{"hidden_act": "squared_relu", "norm": "rmsnorm", "rope_fraction": 0.5, "tie_word_embeddings": false, "init": "uniform", "init_std_up": 0.0323, "lr_head": 0.00863, "warmup_steps": 89, "doc_mask": true, "dataset": "wikipedia_en"}
Each number is 128 + 32 x the weight over its row's rms, rounded and kept within 0 to 255. Layers, rows and columns count from 0. Numbers have three digits each. The size before them is the row's rms in percent of the matrix's.

# layer 4 MLP down (transposed), 640x160, rms 0.086, rows 418-458, columns 80-159
108:135113203144107120064182145132118119147232155158132143137089144168116150096183151080147110154131083068131167159095100129117149154096099117172102158198194179167109117141099075101133101131130146168126145144105095110131093113137092146093089115
100:123170165187143098152114136105137155152126199164180138133154118132127127090120152069100134125130130183099122176167123046177136174127111127166082109124120143101159123107198099109109138134146066198134127158089184140127114088146155173183126132
110:119123133134134079087099116071171075166182160107197102142212129093112150144069123123169111148069189181087099137144092164172132145121128122142170124129143085134081134196122155166165149174137148141151137141178130110196116181117123126169110119
109:194127141145126123102106172120111153101159154157139189143133142150117126189116099134143125112131188109107103079112117150079179170081112119136098131111129142101116140203063103177159089166084137173139161204109133133149129127156149148079203098
095:100189142175135123139142135106133142150101116152147097107123158164074154159163159120135169095123088161131166109132142143170116111129122129107178149166069108090136107179129111129122132163132138106168067173144144150131094120077127122170115168
097:126088140174139103157181188147138140146154147179078146112094142170073172126145123102132220116135104091079133124161183151115134123054140130099197162171107142195125125114127057046133129148129095108167098163096136129107163210111142106119173153
099:186134052069188198137148150207128130145102107116100139121188134178094156087164124099141088124121086116153137128112157156149090041055157146157089136132138152140105141132150080122177126116105145094188122116118110120148143123152180054087106115
105:119116192114112097159175115121144125141100113099150113103161135122104142102060084128126179138060136200126157114105182141102141123069142140111065124186163184152105115096059128177101114130105050093108137138133094092134133103132165168082109121
088:102132123138087094143126082094115144107104204104145180075139093125106036160081132111112109143098114094143070101120121100141066152130140083107113171099104088146113104159163161111162135118115127141111150133122146154143054161183142164164121149
109:119144118095124129064100113095123150145152135142134087115121133163161073158109098074110118148125145092161128102083111113083072127111105082087159141100070147132169132199108127154133112134186094114138143168129089138059111160071053119147078089
101:095169125162174087149114117129123198114081119115083133132109141120138156071162177131143063087094125165127166139136118116136169156181069097112164105149118114079075130111198165108102131112122147140168124138165128147114167104119142114113138112
099:142080122128186154129136127156070072172110136027127143130164140073137137132094104081095150141183115109124131099162156133149137107142105188141124165101120099107099128169105117146102125113160145148108135101129139124124151113098081133106035127
106:154101058037146115104118154167162085150101132137112086076136100081118157143137111123108075114153083072108153134167084148120122166156144175098165117138074150134115163174102089159146129160090130171172158153112149137127120105080126064126090086
094:156088168150202152135079099111117138126164118195136103139101122162140107111151146112113141093174044074161169056117110103096140053098132124143147099129105157099138097120125095130108148129136171110230135175089100081108135099162131112155110186
102:155110091117081131125153141158099116134106151165049106123061108175105068066133120121178134161128187153127179107127124184152112131079108115166149090140113141145097143148081160143123099066067120058154081115125116130156115114097068169142203160
093:136112098126168057129083139155151087141072090130140126145145124109147204126142122139184159134131121056125134114115144142046175141088099130104153119141100081147161198108131116049160101157132061105164090152151110134146121119133080111117092087
098:166084088071104136072176096125126167138110128182130127073193108114105138136157147154155100082143148120142125158151109100130169100138140181169126097117148117163144180132138140190158134101139098165182084133135107120125104175112122111117096136
098:088200104184144137112128076141126141139106145111097144080103137161127112158161101124128082125159148140137152136116165139167134164092152134151131076158124155112147147116125171087187117093148128101120125109075111113125144070112162127113161163
093:153088164108074118131126146141089148163158106085180126144099081157110203066053136101087097114108140124174137146180169160117091120088116138135114123176106138114119119163133110163161140140079137144098135157167157137084145164143152162144119145
073:112062125158116128136133101106185121150089153119140119089105120134097167107149124112107127082112132125123134154128178141103157158100094084126133040152083185171168144155114152148162133174109129097132119111153152093079144133187081122135125143
099:128125108167094095158100112115088141173110135144061133127106161129178129134115135151195134096115103056077069091147181178057120149131106117185171152145128103168152082106127085171109156136173157177088123120127131119154194109126092144187119148
105:159164144148163119149101103078104137123168084160151128090114164139103150113145105124133082125153137113128126086098171108203177145086147119097126126123109070104108178107130128131088206156152086080130189167188102096127124083102223136084128190
089:142105094169095145151110129099142096092107135118165123092082189126120111161072157086078116168138155111175093178158128120131122115114173132203056062116064165158130159130123136163139173148121138133149127085115152169134214102139062098086143201
107:165121124134136092109058133142121163115114134107086142165167165213178139161112119142183132167187125090117153160073159082094102111048076107132119057140122150114110154137066079162145084156108096090157176172130089105167094171145072170131105123
110:088128172124163140172135150103134152139121109147147142162178192103127091176122107175128151169058143172122097075111131096127124141173090081072041135128116128046140130153162098120160075187100136164104130135107131136189170108078148083129155107
094:144119093127127108134085080095112133121079140118138117154161173090115127130151128130114199153073107088132109126103158145117137107081121125112061153122167058187111153126086066091145154130112071158133134168134136121148168150100114174149195141
104:119137121152135063107069136181084098159122151087145099192168106121085155110126117111097163107086125191076099143115153134128108096142126181155122104130114155103124119132107104176138125099188183197134064146055127079116144071089131151171133052
093:161122079097083100067163107150111151178066110118095080124105108131161130135159102062130114127153087116079120111193190100138152137161084111158109102137102103141219117148143073127095180160127097090149113076110133167070152098035119141076133113
108:128095163118171128122140127161122118118127142114031133169172062146117030154161138159095109065104139113070125072151209048186170131166119097164157126120116113075131141172131139112108128156114136126090118082139098075098163141124183098136140128
097:130145168157110154108188146102051180086106159108172163150183100151134113148130127055203083168159102115214152122108140137134145099084065136107151132182122124139215136105192114101125135124111138120115130130095175168128077128104123133137101142
105:165132082115171087104135119140197150109157147150122175142085149174096111085165108097111135135112140107046140114127129173125080143106121140124067092156118118214117059198168140132096126136151084139128135123093080161101110136132079073089116090
102:124067098155179098128110166143096114132104089125086133140108086071124115177160160132141062154142156108116148143154177134126114078138157255099117097148130092195187158155112091109136213148115105187072111112143147059112151171117139148147148126
108:196190106123165198122144140151101120169090083105062180107157113125069145136076152104126138091078123125117112161070135058098141086098130124109142146127166126201098100102084142140130110081136117076144169088160113107135154102084198081135129118
106:095143055139133132145119138121168083145124113129121095147169100121097081168093124098186111154050196141145086109147097127142150097166100125120180127139074114154091107130135113141120108149190059109133116069092175137137172076148157088096168140
098:113098110168125145099076107124089161151128171164175123107132169089086135094113097078178086064122185182141111092150104155129090138052152145117148122084136157118087148079153081113141117090121167116136124141067115133083165102149150175057117172
103:098159140152104105116105127238119091117112151083085141098093154127096120104171124085107107153138142119134128116122123150175124149112113185123111089122195141214122131091115119120134149131109109143076149079049102147149141135133126131117093131
103:133142159145149071103165106206218074192151136156078111121106155108099085146173110126143135151087121132124076185096106113152084133136172144122127171159124184161093181153198136130130147155153135085111148159127082133106085134148162133168142075
102:153114109112140174097100126145053111096109047108137170141092143159125149161160168138156152063154211131118139093132134116093149106159116136152123100138105142095156174155152089168109073161159130140193097163118096143122173132122137172157149118
106:178162079096125114119070130137142065118122104120110131167136162138120124129080131084165121087126073117067134142129139104106171133090173140136114113070155100106161135149151053191135069110170102116180119143099075089116089154120088115083077148
086:172152099118111146126133167100186144123132159088077095155099112150115177154096137092175114109130106202158188093090130133039134141138092120120153138116143124108095160156126153085101104095107106115151125118173130124118114165107150091117140129
102:190128126197131120174104152125174160153140174132051130130150154189124149218104137139124092115073152152154132127152157099160155068124136055104173110139135149110113168177158154101140037113170132103103151102159149134062148152127117089137142107
# layer 4 MLP up, 640x160, rms 0.0857, rows 419-458, columns 80-159
101:163090127110086132142150106143169116089128158130110162168128162102098083119110124083155086142121109090118160086191122127043102123169125122051143140142073083126134120089074141107131198109156155186132150148077084124153093115152144122145092124
107:221072082140130128123107140174156101118168100133075175157068089080156118086124144095170124098106093114096170101047122085118107099118108094123169163124116158141167120073152128086108144136122165118089120115091070146055080067149107121112126097
119:129142172128162143189110044126110136128120160185079084141141118138128118134107135139184095113098073143191156126076103148115139084126129113122168131129124119153136103164146147118090113188127223106194127151124057167078128142177115142187081151
093:105130085155100168120087101097086142093157166164152141163079101182154106104152103140185180161114161164113121149048086131157115134138131061127155214119155133095144101157125143161130106083117157097148123159179131075171128068143109161117172107
100:155127161083112106162110130091167151098110153141155114101104152140061121132148156169055076071137119128142065137155115162173097154104196085192147147126223181066121106088157088125132111163117161113115146109090137088084161149095127111141099114
098:255120128115104107131089181127098096166116149121139169106132160163087125128099117119119100160105141129088086095125102090148106130194122131123082123160089125161113100128097141094147148120151119134115131130151118141157088072122163142141085116
109:094146123071134204176113101148064240134160074136090101131115127177119171099161136134103121179181153140108061137101073075151163162161109146143155137107101109084133130172109084113154119181146106106159115142162084124128117149098090152143055090
079:172121150144132161074118151125182166093125108154135141110125119107064120096205160118185099110130156138076160140095135156108117163115100093088158126141142132072170133123120100130079090139137112121139132115140134072084121151093134152097114120
114:138155106150132109129178122094120103148112149089140162154136120132150168096166151151067100162118101157139149165097095092124147142124147196192141135188159103089104127122112124126126098091069142143103135092173115176114122100101117105062187084
107:175084105106118155159129082105157130103135147117144113084099130114152089101153052133143062105166057161151197136069153126102101082133084089147126148122146095190050164115138155180112143168142154118090146095157150139099151126088143128181122133
102:091102161119164138123145117094121163142127114147047102070148145108089168146139085095126095115201110094152097115173142156154108147119110148104145161142163089099136160120180090136125131110166081132113171142126064131121092121165134082154142099
115:072098105130087172156135116140143113133140130120177158110108080139131120159116072144161142122147093212158122167130096107131107110125143142149142084103210112065092112174077153171123161151146153135116074129151107154085126175130095133214112126
094:098169182090156076102085126138144197106115130100101185082142099104145124119220147132113114116134147097099136143113123132143083105158101141147080135142229120107108116111153082169159128135082135154140140123116065143111063171195112145163111143
096:143149072139097092163139124105109104152101165159102125100128129155164111109141044144146087117120166123139135107147169055155163127096092133147153168212093150152131179097158105171098177175122183109113116117168142131172163085156160172079186134
094:158125089136194175145092145101079121061108145089154135125161104112154130076131129159109121118122113117054082127091162111131157100071154159160097157102126184130087092122119124080144084066072133155093122105128131147113162181170173113146066117
096:160133147197086174129209123140096130064136161114088153144136135125101218105092166117105172176107115114124137140110066172169118138134126173110121164125086139131137119093123150126155104097075147138084062127127114127109097124124177158092057121
100:136100193117152112118138108152125145124117120103111126082173112127145103142072103162046197153092069150165127161175184127139131101131163161101152129130104146174142086123150119137139208161117122131062139064075097145134111113132102109145098109
098:151097142112131173099135122148099115102072110125125107137142135178099155133076172141147168118110138117035158178081144093124093185116121166120112132143173110116115112092127124077095107102144058120119107145208149035193102150160138084171123092
069:160089139099142115117138158132156127191118111161113169146160195184142152123099106105145128194107168121141162135096107098172083080055128089104148101150185109152100147131118074158075125135171138148143087171091092090132095094115149133138182141
096:149085145118109119133111090120103113130155106147080115067085122101141134138157124090128114144117112069185156140041085105111127084087135119120133105174167097150101160181092100158087104061168135096095149155183150153142131098096136166074125092
106:111148074059139090149100104132121109117137136174183127101166075117121127104137120145155084084150113132189174126166152136115072156139158121109090157107073094124146113211126120143103174139190133099106102082118085077134083172129165117118097105
093:089147155145128126101112124141162127089141105109138118152159110150165107103111080156123104132131108074067086147082093115114171117149144141158112164119133129091119174135091111106130080102124112071136162155147104133135111161149112132146140129
104:153212085114125155127063127152114082175117151150143109086157078179135141140052115144131130113102142127133170157160078168101142133100073149164131104099058115144175131140061173121134133121116124096133105180179111128113123161139083073130122102
109:170148238118124148135160129078149120071072112150133187123135159076118109072105083145114158085165143141152128142112157085122113113099136134151118168132086113135145147148174120183173146128171142153141175116157131122160179110073141108120118084
098:087092107092110038138067118115122100174099122141098103098107148164149105080165137151114098071133117095191120184157129088134146078089113121160090159097116097141122131091114158107132174096198094153100159159126130135169123119160086103086102145
105:115113113115136140127103042098127157120133101100102185165091137132141082098040112159054133146164123132175137049146102152141123176180115135091157154133089105178060134036102123093134131092094154130194183151111106098157142172153074140125141137
092:175164170174080083096088147150126122115107177126050170165135111074115088133205109083093116179116108161139157194166078136119098099170090168162124166104085137122130146064164121086214154138136154133111112076158146099151125146163128135145141146
106:146103066140059098087192133096175108102099113118209171083151146044088142097135171132140117113104084126125154168116098148104098141134119158088103143136085142129136109164136138113093118163106147191118079108122122039108120158142100150118109129
102:112154154128109072095056146118167118134168082159156091104153143068087128169176135135134118156115148142114136132120130109102076122145150117087108141147130103112159109116104077085155171194176070122156145198097098090133132092149087123092037134
105:173176138092138118151118123119139143129130135142152162204088080132115149167111103085124095089149092081097138144175180111134090081084137066151118126152072079082101146168155093158105127173181115117135176103205092144133100160178186157120145128
104:150060140150130056170111128121083148121167118149113132194138166118164124148158161129094125199086127106076141116107155172152136129136155136142145101045145125147153062107058140125095141100139078070099119139084108131190096140107142166107098136
105:115131168145176119130166093167122133042126155127129114157171119146126123153162082125098109089148123127098113152145126125107104108153118065099124121133094141164136194220192115057131121126069128112121143164083104159063152190193099193134139131
109:096215135123179142124107108112101112134118133133146125163123117118073074121135152154141103181095155139116055094192152134120186116152127136151164128130150130070063113140178154154084096131160103177137152171088162116091091188122148147151168116
096:074138076127046129164131149089148117136145140161112055142140143139171162138168109086098129115174096110074161141072099065172044126158094121187164158152162182125142145090104151130109096118134112082130127123188144090147122165166176111162131199
103:082102199138129122105088148132090169160148099149111127111088144089161133117109114145123143102145121090164135121128116159070118119135167147150079157193221124150147147166135203045125122170167132155144116230152082144109073163185105094157152173
102:139126172131120152140148088178093125110131121110130140076134118196128140158085120069157140153170128088191081168116071109147139181128161097171163083142107047128180142126138143141143145119186141146145158115110144130187178106091105126076208153
082:182103103120156108136075120156149130125112141166095104161136148142158127125140059094094113128199140155085056155093157143164110072130128071134150190073138165140118110100163133170129154151069110139154039140132107082166129099129135099118187088
107:114102102132113077109096113100159139153137116128132113156113091158147153156092068119103128158126144096172124131169130140195141148093174130134101183124121045132142134053170138102154104074120161126148089154140046061092136116108155119088115143
085:123074138142120151149127112125128085105208190093105141139092162133115132099129117100232100102127097126128175115117167103058133135143103074120106149114178081169113094081157130154151175140123127180151080176151157121124150128109157057147124067
097:164151035121073139093149071172098137083125170149069144091087195127134131109088134125139091147189172085111112202113133133160144118133112144089112151090106161116100172118132121106151079100141144102117077182115110100130091178068122139084189141